Each number is 128 + 32 x the weight over its row's rms, rounded and kept within 0 to 255. Layers, rows and columns count from 0. Numbers have three digits each. The size before them is the row's rms in percent of the matrix's.

# layer 3 attention output (transposed), 640x640, rms 0.0421, rows 48-55,112-119,176-183,240-247,304-311,368-375,432-439,496-503,559-566,623-630, columns 320-479
098:145169075124153096116136092130137216098119117179122105137159101137174114124123101185162132162154173100120125170159166103081076111119165154091100074075138127105105133180121122056140084173094128108113119157065121141130160172111126143149120143105101134136185141132128146081123105112129152190172129136172196109120109066095131077105153140131134132116060140140144151134161099128179128136137135118104119073159137131148126118118131093124142091120103044114078135159114111139118096167093142
111:159148110095104108160089086164109096143162212134139108090120109123105100122112080127123076127161110139119090112156100140084126183128154119109187130103134147115142161143138148141156081138173131106149102146189137110096180103149156172148162099125145047185129168156127186162124131135144144157134106154158142104167097177131074103100116118088156163075126131184096057075141178122120088086194070179132155153112081155190162158074091123106125126145124145164111092144134158117112082146068091
115:130168123157113089124080199129133118089158090119092159151143189187142190100159135189112064108184126092109167129193149110127183076168092163152109142172173160170099191150088054140139152119181154185139115096198213138047122083066110156164100169108104146168145141102110168111137134108081100152169130143139167088117122074106108141140166160113130167140181231186155114125123180112160129134154135093130129083091142072113123160151160145127128172125150163128148173139182172106156149153143148
116:148149106101057113136116098122172121099176118155104104097147153066108074130161133159185161162141061083102174111188167102061113153121092167056079137047146098080126182125164110122031129095155193142135126077147097153148089074094148108133165135120127095093135102142071150112102118103180148165223124154108086087124131099130127096134111140115178155130127120175099185140139139102127133121111139113144114140104145183124150092175112057133104174070131099106130086090087125099113123117056145
111:089074099188132132128142177083100084124114135065128147137133150149153141208107167162098124117127140129173138103113128154160118053128063089180116121197136147152132141114084107177137114108127152113131133119066183072118108115115110122143093179112120166154146167121118080125120179127109132107130155153107160114100153105131146087098155105096123130125068132098121073156118098123160161144110168094081102167137167104124062190180140086129143101174104151134135133093152151138149152173185118
105:074125104092090112110155023117156122154101097162098145071109136191117120082157177098160059163161157101127111115175116140116156082096164153102143147094152121096109094129198090173143138146117157111171125162143097141131164114145144110112165138152165101160104118103112131089135081087126087143103135088164132144137117109152127140144127092121116184129198129055113098178119136103104156139168059106114205110105117106116098101096097191115101145085142123138132128126104119088092072178085096
102:161135086107154143132117050139105142139101072134131119175086148047067086116151134134147190161133094131089136131140073121158074072146119154111087139099132084138114090093136092089107114137137083104114158209108145191062158161115133165118113123149101164122094089166149076137130114083088116132118134162133111142154125124154126153045118108101087155129136150135192144106075075184132099161125126119086227087120115088135136105186146118089152123156121140097178187135124097088114143115145159
096:112126145145089123086170160102134114130110089126178118067156130119149111112089154071135160122137076119140168146126148136132090122140136141175057135151154113126137151132092137072193104131079091086082154066110122146115129111144069072067177133076165203119159151178077087084094163098152175129089110120120112128110080082150195142122152126126129083077075108094167141110139116140151164132143130113177104105122152079137077175160107142147155141117110095137134128157119131141145121125159139
090:174141073107102125138156249094111112113158086100100163132121104179172163156106111176062139102129073161101117078097146102108133151161079044158138186112083136138129139161090124113154183092076122129183067127092103105170151156095086137106094126152121098096079101121104164189141071101124088113149140140143142148163127170105116142121102056140142158080111150141129148103101101047134108172143126128069099107145140122103168110083154155079152153051137098120175154100122073112116034089147138
100:075105210082110128134129192137159112132126098109104116144166109222193151170129092084130131138125168168112132112133156154088142146144118151157133171168138104105116114113117177142080080109187101109076107145148134117178131120114170119137137123142098117116129090139099127043169103177150071087181105110149146141177118193149079098141153128090109063104152132107193150126149086103165154170079127152122129176122125138153121139133110147118155092101111190100120113084153131106132143072115084
085:092101158145104135111121188133126099127135121028100090148136105110110091128153191075085117122160135128105076124141146109087130107112110140140088097128155147194136105092118190135204142121199138139056163189130094139139135125142114083142118118124077145150135122125080082138178145109115099090173131153150109089136139255143129108100185159159092118151082135161168158177131147102144099129053175148118109098120104100151133096119107070123115199126149132145152188133088144076072173153139170
085:168133070093143133105115175091171104111121160108178134122129173121095105121097151139079128049142071111118111155105128119160174133095125093170184093079145143153091161168103139119171130143149093156050122122108147151101160088155138107135134056134181149125125096168116177137126147137107106085118133127139123092066122094103135133080160131152077110158120090186121122105087168124137163096117147157180095116140094088127115119112097052140134148139108094081137114135160147109096149161085155
085:113154150181092114131147000149133143131198174154157132178120120032049095122157086159198049096085070115125174117050124087130134125197103112165126125145147125129132207098168142115114055097179143173166120086118150144125130150097168178173150091125113118182136088077133127145123142103145144148175125162120206099105134140043153118118097092140128114075100134092109167110128156144064157134158118101187138131109125133145131154149185162136117133132148152135125093109104126127123087103159158
092:075075090125100120110113141118161133104099087092074066129115085135157091153097139123123155162102142161060124104166155171101147106147098152074124118106153120110102073128121104127126138055114100090112098144135088138220106133196135095206114081151116143117156109143091128029102128201125162086098064169125083083111127198162077131150171175064138078122173110126169155180127119127142144128140132129165154158125124110145086090106145206116116070123178120122160092091122138080106132111174111
085:152178106175090163170129008163140165170159117127105078091124164136071118122135155123112103160150124120135178122112078115131127105138157082132139104200136107098141189110150131071085066149120132181135069134088092098131116079151146101117145154111101131130159167170068070096098084116114129135100158120167154087139179051119159116113094131148145101106113151113153147104137106134095173147083130127126168146134131085127119106132149190187136159091186141119105131126088153127149130132118122
083:126097136055094127099113092136187141140094140087118132104066137141106088158145119108112176138193145124125150089090133100138155095176140086167089158204119155163180123139217140068125130128102108121109133156093124142087110119103128180150142069160189116107120111146119110143168102109120150131119138134174101149128140148117140120217116108206111128118128133150118181153127137086101125109128165145114112102108141122147113114141156103120102131149133155123123161113101084118084114124108173
115:171145118132121119184160101074083137133156103176129141173154152113096162135139153193205195141134122087097180087082168183128111148126081123081098152158083135112144175100154127103109117149124148170176155190148105143107096139090101081101137112171075171144140156080128119168121112138103137111139125133112135122163094124104141118126131113101089162120130184087137100139088134102135135098077135103153120089133184145072166154111178107169109173055138121079140091109093170066063160122184133
098:132159142123126156165106110129134163120148113138129129148123193128114115130124060135105056081102098101123175159126115109137133134145125165106161142146103172101073102127109117105166092119141092113148154126122188139116141135154144139184178149130086151104150125140124169145128157132193204116176159152148158152155145255177123099138113101093116124112121140098108132164109193142147120089098161137171138153108184120143144118159117135127188132189112160120122165052100115171135118130163153
106:125089100138114163148132198226169101111111106103132116122114123192089138046153127075088096134172209043144136134134141020100097122110158103163145105142051090147084129086142139128165134155138138134086128133124150152094137079147090141101103145100107133177099147184109105167159075151155092094146113106162117132117127194204139155112121143160123078106120126146170127124116140148130121155122136148134141147133171148121134086156137118108164147157091146137108148110110111146123145159153125
110:156148120133161126167144156124174131149159180115168108105112119074166168127090144111142149133113098083030160120117141113137130139107103109097150091108142078181090155156131139106149138189112153175083071149088110152078123094165106132089143062106138130135127157107115179122157114153091081103101106117090172169087174112154187147112127165157085067158117161142137175104107105120096090101101159131066112097127118084135158128083129055133102148111085110134195167160126139124126182114110102
094:129129154164125154169097043161179076137146099126157112130076106087049165146104093142163118106148125139128163118167114169132134087146128130112130159133126088070090145074204186175164162060140101026110125169106076136149197135102155101188255080080134142100103119114111157130098142073161085147163134150124184125224119203133063111128086126146152194128151183172110126116130139121127131121095095099114102095116102126160150097081112168091093139089148108134133066127167074113146129154097107
083:155117048137160097164137177100099143188134104139124133117138110113118149123033069119156125113131069096164160097116122140103142118187108127140146055127093190124100147182179167065156129130085173122143127162188149147133120142129152166147119081166126080173187151128124146118132199118097171159102095121130132140094155131116169144099183124160179133081158157096141135081108141171099116119147132119125138069205151164103113095112160110110111103141126115093122164149148116117194074093133093
110:169119112161142089163184077174156090158093144121094159133139119052093137137153129108131133121083124207157159100181141095178149149125141161168112123143113101134111103147117135130135115186113189106146138088090157111159123159149113133117180146100122140082150138063122138113121154171171184123040142088143133120146204115164132134083117177124140097138124130121145112092099087146182114109095158113116120181174097060157102105132133108133131103170097099117103104135114110124139132156115151
106:179100143153133140108122110092194109096162094111120059144088165055073112148164110151161110158155110105108088092063154163081133117192131132096157070172052179125086122123055135153146102151118158121132152107061100137141094150137147140143117066167099179136114164118126129131136104128106134172135126144106147132133083102089117144162162180170079167101148164153098144111111088153140124120063116114131123122115112101119111072128136169165117126114197127168097180130144110115142103118147078
100:089147105150109125124172175045104147115131126154133140172179129155129183201111143198175102121099091125082158086108114174130108114132053071123103112140098127104128156103150113069130130158118142133155140117141087124153150169070079100105110115168085132087158143108162153165121129096123137151142142111098131092167136065126145083149117094131117151122134129081149134143067109113134128129100092124090112078131185167109179115132160121159149158058120144066161114096110123139103131120142117
089:065128142091137190131117122148157130120095161114107144168089154126115097160156084096121112103147125094114138136098111134108135113139132172173114177142129136060097147088082134117163108109162095127047171169137188106180148135118137118145144143142111114142119085072128187112133131211140098108142151202155161124131118215163113069134100121089117091101115132137154147155164160147141133170118133182166110203109163103149120143153099108114175122133121133116093141071141131131174128101125149
090:111081112112086133149143142146164132056105090111091129137096098134120165029141155079089091107138194070158123123160140075114105106114122151164146147140075098148115142068116110164155148112114135132111153171176116151125111077113080110109130093141171128132163154191104117145182120143176069089144153160163098123118116240192149166091157146157120103150122106173126155119156178156151120125079206132104167154155176144145117081184108098089151164113146121104083160124127066142148170203161103
094:152147098109170105146137209123150116118144159156203062098103169083128141129093141125108131087143063101068136128098126123136134120086158072189201048140150085124079169169117143125155100143109177169105088150118120112081113093181125135084137072114113124134132131131130152111138096109087099091165145091107128128077165066148134153111114139168133088131083147162111199118075112132125090106095101104089071087143108067174104170098118048166106158149089116113162142143129132075129149102108089
090:107177179141073166155069085128152090141157132171156093076105159063043165139117088106212110114170077109124109147124109145122078108134107136126103117129159094106072125091161193131149140089172107092129159163120110106138209129115152095163217140098096106160117133108129188203085163137097116130200069171112164135191116171071122096119100141178188147100116175146126142133120138154135141132135141095112170109115141142167167141048079088087126127111122127160144083132158109084141158108105129
078:199122099117120047170121123147113130099125125141069103146089131068104147127073132141086170113115052135114169146122143128125136101191075131084101110117172162114128139167140165092200126113105096161140107096115185146145089129169149152124076065139087132155093132068114118103090124175131193111101132130091147127112168111161138155129185212113171075131211060176108142158117154142099081129087080107174156083156116154121098145122127160124101106109173118075186157127119095079167055104168115
101:168123109138089146144150116165133098130082134139136146083120175112076129108111136078117091099143116198139146114152125075194180135138137193152130099095136080136114109105136161137132107148124124133145151107127121126170125144099160102114146172083106100127131162089099152100105119160130194116073148114169099183156185136128142142091118090148143076111096121159158119108162114162127148122126162108117162191132127085145076126127157121128121130173154135131089123117102132138132155099131154
089:159117153079110117117142108122189098135130120145091056097085155166067145139144102120176170150181080164140135122106111154062085123135103126171089121169136137130101156096153106146137021116110114135149119173095098073135097146126167095130126053146109108114104158145138140141169131094103129147152152123152136120124085115112134149158150162159113194110104159171121164099159138157141152118107142098093094121121127142179144104079159105178148138135134122162136149102131046062133085144087157
103:089139152094072116162172182087119116173137095162106127176145146135137170137096160202155140172120086108136157084128191156156116105138114126105070118101101152104164178081141093095131117144127146113165114130128090108154131140103082092108095104150123119110137136106120119193160043105078156095133096122068125094168090082114128091159122084141121110106137146083170111118060097121132111137146123144094120091186198151041167118107166150125115128032136155066161136153152100115115156140174137
110:099113125114103172162107165142148149136154072132126121110113157213172118155093095118146167139172118130121138154137089117075104082148168107146188147158140124101075112106105151112115128093159086114063134170098169111164166136150164128171176121130097158133120074147118187073143094188162094105117094160151141128132131223147106106146130142096104161093144161103132182123153149144168138130120134160167161231108142114155130121148123165126151098135110130098110117046173127116120132063130143
093:092094146107116134168100174133165111056106135099112100119150109113108092099139173046111115140184171091168180096137095084052094098103186105203119121155060089178106158104091116136193163149127143145103146162173116150140099113136105091109134083157139131134149106198082094159157112159139084113164110149155118164112145247213127141145115138154118125153116125192149147112128166170123121131104165137077140115131143148177101092172152104061172151118102083137141157140101116138125148148146133
103:159151088095167113194121190134157099114140179132179065114134106138111093130090148126107081119149111086082151149115128135128141133095148127165187088139146094146079178133115137112236093144132152141095048135110120114067111091164131116071108060126143120107138178116125179100114102153104077062161119125112162117107156062106139193130122154137081087158095120204145156114107112117112127106101129143067135077123086094135109202125086092121113140176092094145172163202140146079135179120094081
092:123171155189071155129110035101139086134203126126131141126116104000078138095115083120182103082108079091141154131087087138140146133169078126138122132138134122123115131091160166135137101080137116122173198111106090123123156123093132094172224090104060111144114095096117133211069171110148124177132097183089173146175115163079156104126118140139150171057096162122076122098132159144107115132084100124115091069122158116127133114066093116131111158107160132114118067127085145118131135086146153
092:117066078159140059135168145120133173099158077102089049120125105092146132135082127151129106128139119127075167118147148151149152119154121118088124050130135136096098097169135148097173124132129076128125121055111161131132127169195137151140128088153102140139148109082151128078126140163133196089098069132120137070120143132155148150105171151106122094172201110181162157146100097126112106147069111120170147096165082133102070106113159146108098073119167107120183126124175115119128060123191120
100:159126102187091098122156080138115090147132136102110175090128149055090184102126111062138107093122115203123180118145123058179156157104126113139128101127112092140099060154111153123130085139109140126155182104064127102174122107127117097157190175087061109099142132083091149121094110149166184128088153078156135126154193092144165130097103129119113091141112133155114151108130132150172117125074160153116139186146099075135105083124148133121147127125182146130107075127033161174097105150130150
100:154090123078110128148110077128194122148166110128094095105077135083093128139144089106156154182172084144160149104080110124105096082174153086133104119162082147145161159125149145124175081106143130132131132161078101113106109148135119072161131082147139157107094123137136146164183116094103135143104070149155124132141088156096132144200166198171131152140157145172085129093165110141098091123068156135098097123123093083162156120100163124124116137119139147134106138095115102104116065113111179
104:157093103176079135184117103098158100125145121101115175144119099167165129163129147167131120087086087157135107090115080140128120119152123050111147158141094157160152154121121107140123109088133154139164140142087132134162155165089110178096146106125116131135101160098112153157085129141143131098098134127174149098122120134131141124154120048106109098116148142157166149043147116032113103114112215078040114079177103076103173145087141131107154169083146121152151098110140125102133090111162131
095:112136161140104127183102178154137126149116117047138178167176150167153139151149122064095101087109138115132123116113165143057172162161090109139120141132122146121144130135120211169129081119124179128109116129160113149133120099117123133234118162106131092116125123099116131079173131076121175105153100101160167101154140198136100102158102112088122038155100118097126110138137152116164117138100108177135146137130148089193119135177077136086146118147142178143096102118140129163141163101140113
098:179162120146119174092148100171127128175126142098170128114111146100061156046168166072152104138115182116086074143131141097153156175120117140134121071114153139129140115078132135120160110135121123127100194112125074134132146081114133045189135141105091132174111196120146143132146080083116116083164100148131108139090152148125117130149127133198123151133028107130151104242153139102099121105119144130164130069141170048137102096088087092127157138135137122130056149136110114109077168127118150
110:171104095119108176090108141113148126094136168091156120131087152110179170087135085160086167090114100165085109162140150096173175203120105105135193133080118139115088159155113152123146142123151095176061123097108182182095157102126149112135110106150126104121139074119101143165180163140096080104067143120141178138136129127155138109137120145134143087162130137150122167103122146112104116122128099163209078115137099085117106114073160078118168178108154119117184095129158124120050149167108126
097:106128151145101111159125050150133112101151138147178129195094083095109129184160058115147090105126097146110137118097149072131106082213134081126099149128128116118062175120221139105124167079171136134147071181105152146113121157121132160170118072139160132140119064081143128085138144150113075106202185144106200119180147125089145108144102130111074117151152153157193113138116158063134135074144145139148115120137147166135144130194176158084093116158121132147134162103089069151141079111148150
087:135145118111120148118080198177065127144146137106092134106175170221126067067111125097107211138086100113089136112169163154087131197086137159123153102146151134136142146167097134121175126099150131144183130199157132171202125114157124094198111070174081108146162123139089118052124145121095173077104035154149113080083174128087142132152118111093167098054141100078164187074100131137092165114196070128159099141128130078115179173127167148135139136126097154095142109149122170074113147095145110
102:119163100135124132171109050147124158138116112104145112110148148197100099131135157123109195113086165070124232098161112131127198125148175176123126153180150107086143206144169136081103102159103109123157103088144124134144145157158101073145126199096169135123154120121080060079148108099125146110107128138143143093154215036151100101097098066109192095106107139085126126128163111129148161136119109103104122115089075082130101159103115107156112201136109090096102137127173147119133193102085065
098:156100129096174131138144062130174113156119122073168165184141123182078074120163134129132123084117140149098110151057102143110160119198109121159133100192125129114103192107162138076110126126103147133091151130129109154084137152130170213130085107148148099134115155106149101117149136117066169126129159081101158126133160111107118132146107114158051154119126148161167117128141148111100164083134122141116132061113106120129117163183130117132116086144136148126114111112110096131102128117135119
100:166133081137136126146141148119187159084188089169116098085106091165146156157166152152158187090104097146139110087117107128157128117169165066099177192088108072179155165108138076174172115109161149189153155176105154154115169144090146140124135144133127150130129173103127134153138146106094116156148148132140098135166130150094157118140152071194125098089126108137122166091170101130139112108130204090093146088118107101149157114115141120091115114136129121120123127157172081100099125129158144
103:127143126098108114161119166149176132135136160105160141120141153134159116112202126101100122125150160128130043112127161198110174142134107128128141105160134084145184117104108202171143093085132147118148103145170122103150135120145146137207110086110135101163140136147065161090184118133120156090128099064177123126159106207150054117158106151083089097151140122173197126100166134115071065118136104161070130120082123089204145166094079098101140154138094184171099069126132163106131130125084099
102:132140099157115152048153174158131141077132153114107110126140163123098158106186131193149132116163154112147088183150123074167155098134093126154101139199153128106138110109092117053111190066204099087115100153134143121096115138108099086173083117106097121142106131063128121157113140143082120118154091115113181160113083113154105127165119144112144129161125142049139076186108137135153081125120131160099119111104161105098126121105137124159166178091148161090118164157154165128129115143141152
115:179174115109077198103075150172111136103205168092081150124121135126130106138186083164143152086153135160096116163104153093120169178133096129144172181058111178135110191117146148146090150147143082142102094104129116194086155085135118083167166103128144122114162079104097086156162181126093091148126129178129160082177118143152158077167152122111179081136168104136090154089125167149114119079104107120221109123118087107145144109146152140125192182127128081131122110144142138155041176149073138
111:114103135187117081163144088111143155169129121114182135145099122173146157187119124168081093119132166119131132127103126076143073074188141115175151111128120114144108145121152124099164205140154163162170119167108169120116104098104155161090105096128145153160148106087169113110157146148118124102187152110119180112145173131106111087137105132107102127142152150142166136170113167091162129113126163142099117113165141172095109163157147109099129096141135099109077131121093058173152142137209112
114:104115156105120111114106130158121112167093135157142078113129140170103076096142133099154146102136149093132088125178149186129161168066107123119131150142148136094151076115115137188177111150151146104125125188161080121161166118201146049232156105154089130107147122173040122079155123120106107130122081154178134105156114147157167146103113133104173152117124151073156156108108122134063159104157088111131118127127129088083153113081139181100141150100128159143147097115145167042113170166096138
105:089156114168125131111103046169142150207096100117069111171148161116041093139135166158126171151130126109135185134114111072113150125122155164113133121120108127105150135142141142100113108143126135120186100117139092121137151144140105126131121131152093150115105064087057126161119111119120184150122095184160140112163170028150157090095074118126177086096112118077104165145137121129121131188107083103070171031092118125095133139107104081132166178153101126097132116124129187083124165103118104
099:108112131099124096113128109106189123133128153090139157123123136178113093139150154153155161129147124110120090152092144118170152134194087131194110133171145138096148207139181154094141122160074064164065100056077119147051119131162127178145127114113216162084084112084128130100120121088096188053085144110104168101136141066099165124159109160149131098125144086154105143089104149118127136127150105118139114061090078091108052136136113133135129101139141115167138104123133127115051146096115128
107:149132097196134118154115086088140088052183124150089143099186096115139190091128128135156148099112164207107164132101149109156116156079161129122138133122146118129146159179174146127121144156163156142122160176152142130107109174084140167099142127134139139139172183126113177129169102120146101091120112122216158125125127164119153142111140158079093137056074146133081133073156110149132095146115181122109101103103152116183111141171126131096161126168132114097122135188151143064103120136166155
092:057090136170156122146144127133144163113122065109117115126134126179127137084143148138088102140147138161058070130117117089119137220123122105073118123132118144111146166157129184145120090145119162184209107126135169059174167095106128110199145087089105092176136169134141149082138088105134153136148123099170146099105106137111067091127112154130097064151090116115131158114123130059202090126125104130128119100089086110170154111163099106082155171138156148136120122163173211153100097099054113
105:144152126069169168080095153137178137156143107129069063103101134063104132100128119206156097064119137051140107160120141065150163107177099142132101184158152162157040142103122100116079176122182112153134114107173159144166076120089121108127117100116099104118107117051136131103103083091132131136178123082125124126132122079120206097131128124143129137136107099142133096160095159142048167073167102106176084110154163128066135112130132107120168168142148167092116140139088172166139128119190089
106:142146136133133156107093122138097105062221141132121102131130177115114157113198133156163179161086154154132168126102166126098151086131107136088110210029153158096134160128127141111105148162129111135110143130179114176105110098147152116144128113097105099121190132132099117142106165108097101186138154122118122113145113145163147103123128102108124126116125138077112137132124152080127114153143122101196177161119129143082163120117173116163175117136159117073141087170196086116095173111110124
098:122112082131148057142146100135161109117142098144116160150121118080175147186120138101103146127116141089149164130154126111139113136180094127163179140146134121155127132091157128141113157108148195108111084091105190144161166149063153125082112149141084128119140163144092175091127163144176127116186149053183079049137122093120116103131144092111184109146156110151133116150142137141177166106169182102120090116120116143059107112166181165134122087181148111140110127063109084116109155147152131
085:103100167073113124075152141142117096177096109115149107107144158232092160085144143070195157118151162108118099161127171178156132153040132101160126178107096093119111071124117103162164140133132117114121156194116051130138097140186117072150090095171115128121127158133082106070130074146114086118143095149158137201112138110169131128085114135172121201089104106058151159142114125130086118123183110119116125116119104091149146104107086184176169167093086176122112133166170120080138116154089175
109:119133139143101170185101072147124167095120094127140109161121170160067149133192144159138155137149215084116120129087086147134136106138154216114113124142133106116083154087184152132101051149077154083056076105074098185191117174111168086148112122142126122104168139159140127139181133131106135101159175197191154122177134099204110117111083082088135129127151113176152112097197177143146136169105120101095212083132089127087094141084115123129182119160114083161138142062111147162152131114089114
108:167204125088120126110110082095120096108162104109086083166169113140181108096138108090146149111102133071115080145127128131107152169121101145132101136165133105101109149111175124085086115154116093154110106084110084145140068149129171179099133143104141110127168131135156126119127115117162133109116103082137132090149146126110150094102129121133073052117091117161166202121119159153110112159210133117124120144142131103146079141145112149169150131186131041124144151109123126108129065132146151
091:150121155088140097119111119155172129169138079151140167214132105083195117188120130198094140132106145118098118150153111106114174146131097101146089112109154105174136114132170169099109053122139158194164099171129087149149150144165109157174118155208052195108166105171105142098175098144096115144114169122165156150135153139136064156142141170122167094128079092139155125159110133098079126189168131159076041129130080155112127162158159107175136119111107139156179162130099183181116137143149143
103:113134152142121131144131065123134121129105098128092099141119145126185171150117148167117129093126116080137185142091187130119096146134101170154117117135110097122138128102144111083086105137111164151133161229143099131104110121143072141118119077092125102144141200094112121108092101113094115162131140173167107196153188066138173127117188117140110137051078062135126086129120167183072124140150126094196127161141182146121139135177136167153103140123125156093077133193107141187114162095134102
086:098106144157068163089070033137172124129198153115144085175133105150113136145140062135120064154165168185186108124163149137104110158094115161071119150137116099134103092108169142137128113101125087095100100155171130096149147067130159123109136052133136099124161092121033168158118101190174099125085187116100133103132109178151154072178099159106070104121093165160126130126153196073086103165130144164112111180135124087151124157093150131142159119132094146122136099107086172176082091035135063
100:124099145174140142179129200138133104102163133118080146135160143132162125166156162176156181096160110043096125144193154079110169115121073113150137105121170078111125122083181114107139107163111147132015116079134176145082164094111141104162069094143072193124096070127119042186156121141117131124163124113125167135143165124157121173097154158161138110149149145148151131080120158127146118168109085142093149154104035151113140121175164087102139128110121152145090102161100152142118115108159154
098:155153104172180112193179114183120172115137159149140172046136185053145076160125116099169159118180084087081109146125120149156143130130126131089128116124133125102070133117092112096166153157122139179099106082150122153086126125099128082124162138091128099116100134119137148128134099105157140062149149219137093126180114147110163140129144125125080158194118109188141157088101134141123161071099153125106119079125119088105090108144110100065100143138107130147147176126113118139083155102147155
086:049089134182060108138086089149170138133121118126125096048104134133081196161129139118103144137114145128119153135164086104123121103150138142133133144119121129134174114073146148141163154129150103056156180119118108140144154136148130130180125089094131101155115124127119160113112159115137100129207112098061091129130140149105124064085082061148142164082076156118131141158124157194155104115095126105100108129135184137103109151115154092100117120106133155141060106144124104072164112091142146
101:135097044084173113112140132132155113180120134128128137062078101113094146105116097127167036105107101114121139146121125137130168070168096103115130133072106172057111093117186135172130155150135128099136101127167128099099100094112147070110201192142152113082119121086092140116129133116123192157084138152132094028135122176164149168117174116148135158155199142096131114156144102094117138152136154130107146121082086142108091098074136154097069124136164121136136128134178117127108104181115107
102:102172095197140139140122081089108131164106160146125128085117107113110113157138182090110208151060172097109079127199168112145137132130117133154119163142092121123151155127129142085144163163067131086133147122080133124111158138122161140076150106136088146076145119071117131114103152157096160154099141129163098141127204129123162141128121104136156121082110148124225164107140093134180095103132146131097139144131070125139091117132176141124136087174126115163117175162128130095148109161106140
087:140122186159086128156080173085080096140144070116142138100124123072176159150112138141072133138087140114085128166075096085170125191075113082176160148152154171110167124146138148107089094098122065141113095157149103142137211183124099134147149096168124198122074127101139141105093110204113094120148169153053103174166132129141065151146148153144144078090141125087098136125060154145162125143066133122173009118157168114112137100150112142145090100085110128143122077133079159099142152141152134
097:142133150133153145193109140152117113146168146118107146143172138175136154117145128155137132125103118124060107143140130139183090109095097143133109134118092109136161090095153141128114128128107118101116109206113147101126127093166107178164156135128152113117107143112114183133174162133150094145114100156191160142098176161155134152138058159126143139054136127127117160145142100158095096175194111116057137171106127113092157154103096202110116107087121155175183166132090126170160090113102152
092:106104177124130083133132079133159091113150155119138125163121090168130157099160146101106133125101211146094107135135158212159102116081106125089092138160151053121125117153125216139102112142117143093089083138163119054123103101163189134136127091093114142130128159135083114109147094174120103138161160099106115151142117136167108077161176129119136086150138138156154146160198122113134147131120052107072095168081042115172090165071081053127140092114130136150137086060176159073130082132086115
095:061160078066100140078080213105159177127143107120115134129109083132150108169124139186102120150156192111134126095123120146100175114113136130141082117149148100159145117082101162150093140153144114117054140146103144142113077124140103071127081097165089127132127130109093104170131154077118111153128133142130196110161111122116141081119143175174130121145171127186146164109155163050128110123095169143088153111133073126126101116139127092110118146085112173108143110164126170106147139079156160
089:099118078102104122155119079081102117097143134183101125077108133078082056145119114151166188054124100049107123104148176120107194107104120127091115131097129113103138150148119145162067165150142119184119143128146057201091114097098100114153178118121109077137165067165136090102104148112134152070123152212145108131177092108154121128112094064074102124137126122205079137151079119123124148096147179119168159123131130096132078125136141064112124163119075157084115121162144145107062154091151152
096:140187119161112132154113055130196152133126128133177090147081140039142172136127129132134109146125104114161149183147134086135151129185152124144118154090131156124114184102126088086119135134118155117149190105145168103138129135094129167165145082081134161120158137203141165108078183084173113141131170112108126090124129106139092091065128107134147139075087102133101131125125173146123109114181186152195092138161138162089104132205232135130130082193195112152135120101147150112179112096190149
094:107084095049098135084141109123167063159091145109139106071163119209088108092142159101166124132109134137119140094189135181121131108100134083101149194127114126116153105116157131201174196090101176137109071141128084141158111108188132058126117137091108137110125131142070073054155063127145086122130098137121101128130169199150138135125166140099136120161202140070151111139148104083101181115153037105074163127087122070172106134113081112145123164097174142108092080082171108103068125173128100
100:064165153139082133186097011105125143098146120163126102138104118055109103115150159111135121102128139107109132124104113119169098150135122227145093093114217148119123177068126137125137081125131123122108089158082121140166169142154148162116082140159084151127210166135055162100134122117116129111097154107171149126158133119142163141046109133107158076078089119145214113154122108159119130099081114128094156079134142100110101166140157108115173115119202108157142124157141184174157097127058122
# layer 3 attention value, 64x640, rms 0.0404, rows 48-55, columns 320-479
097:106148137127133071165089128074163201142125110129084088179111122129058118120166164159142122169083113060140130149105167134134155173116059120103122136132102123150172092082156164071075093162121119132131092121170126155073127076159106114089100093119065167180103156092102184137078133141088136185113099100077097080083124199163118121093136205160098156107098137161157076101103117109108121130152112141135155136164179104113114162101146198156139051057100136096129098159153129123059197157079098
104:106122128117113083118063125127089090094154176151141161075175124089105083120054139142120157160180123102177173103147169152139139119082136148060132106161101126074149076143160096146143108094119111063128090110129126193138144140181139117070158105094131183125097128160119164132156141136151119118094161087064136090120138139125137140156079130144093178160139153151059186125121174134145152065135111131088118111063169120122174141104138125132153087113139061126147082096097152171077095120110117
096:146124163100137099138124128128114082100181066114129126176159131138123105191095143176114128088131116101044114108121116086120091091088121149108154066090109076082113160115122052133102136187100143107098101110145188154104091111071114140169083078155140090164138086112178110169129104124191111144065092114146115130076144098180143052107099151153090064113133192096074152076139152089124077124086083138146133106172079145096166104117104131126146146131119167115137064135130185136147160101151094
104:106146151107123103184145108173159169113178129161150122100123077126127117165092120088175161157113106088134133160182126189210063115107134135097156141173143082079169189135157062119186091094144117151160111133116098083115112132069051126103070152098107145137175125122146156075200073133119131163086099128140187099135090106181122112123118070135083106156165107166112132126092055146137164124116152104046132140135160103105055111126038141097121121175089168177123187170161129145137143166100104
096:117164146139121167134132105140167165112120087098090111115088132140153111109160103131109117161143128073115154145103176172194087096134174194109133177111095100139176121128156094097069175135088113084167186117106087149149110171131142146154144106104137150091156132180136139112116128088217093112112099134097090160098121126088158050099125157109119147074098208097128084138107142145109176141064102153098113049123134137124120137169106118176103117096177142119157121190109134159165126139121122
098:114098094138128144165119129114190086147121112175115139055167162145097147118114144131161108161148141094141129128111055080160122087104156127128075095139087153138145122127161142217130136192156112105115136131202171184132109203168113118113117177160103146122094128137093098193070079106099124148147140102138120136195117135162158179122172071143128151158119176172165123128110121155167155169108162119159163142092149143118074073179134144086146170174179143101134128114140079148119131188134108
101:110133116172097102137167141081107054139082094156141154105134056111134149093173177106163115129109095145133151141147168117171124122171206062159118164087094205124060087134089189202105178141116133109117118158103163108160094117151127147087088143195091147189113121157143157114083153171145090134066133118142093157133117155106110083111123132146146122171106078089135124164075070137148075121102154169132217178129103149157091101103160143102128103159102127108135113167095142138145107135072095
097:101084210139118133130089131112198143097191131120137172138092085140164180111140150146111134160153059143140121138095157096157105088126158123144123138058092127073158176121121171149124107116130150137148124096110093091100148070152063124142081153102163162157139119115076129066117065179198111149089168152065155083104105154108138095210123123129172149145128115130078110130143126133156087118113099191129069185086164114099129150141101219151096113097157102110153123128117129158097144131130159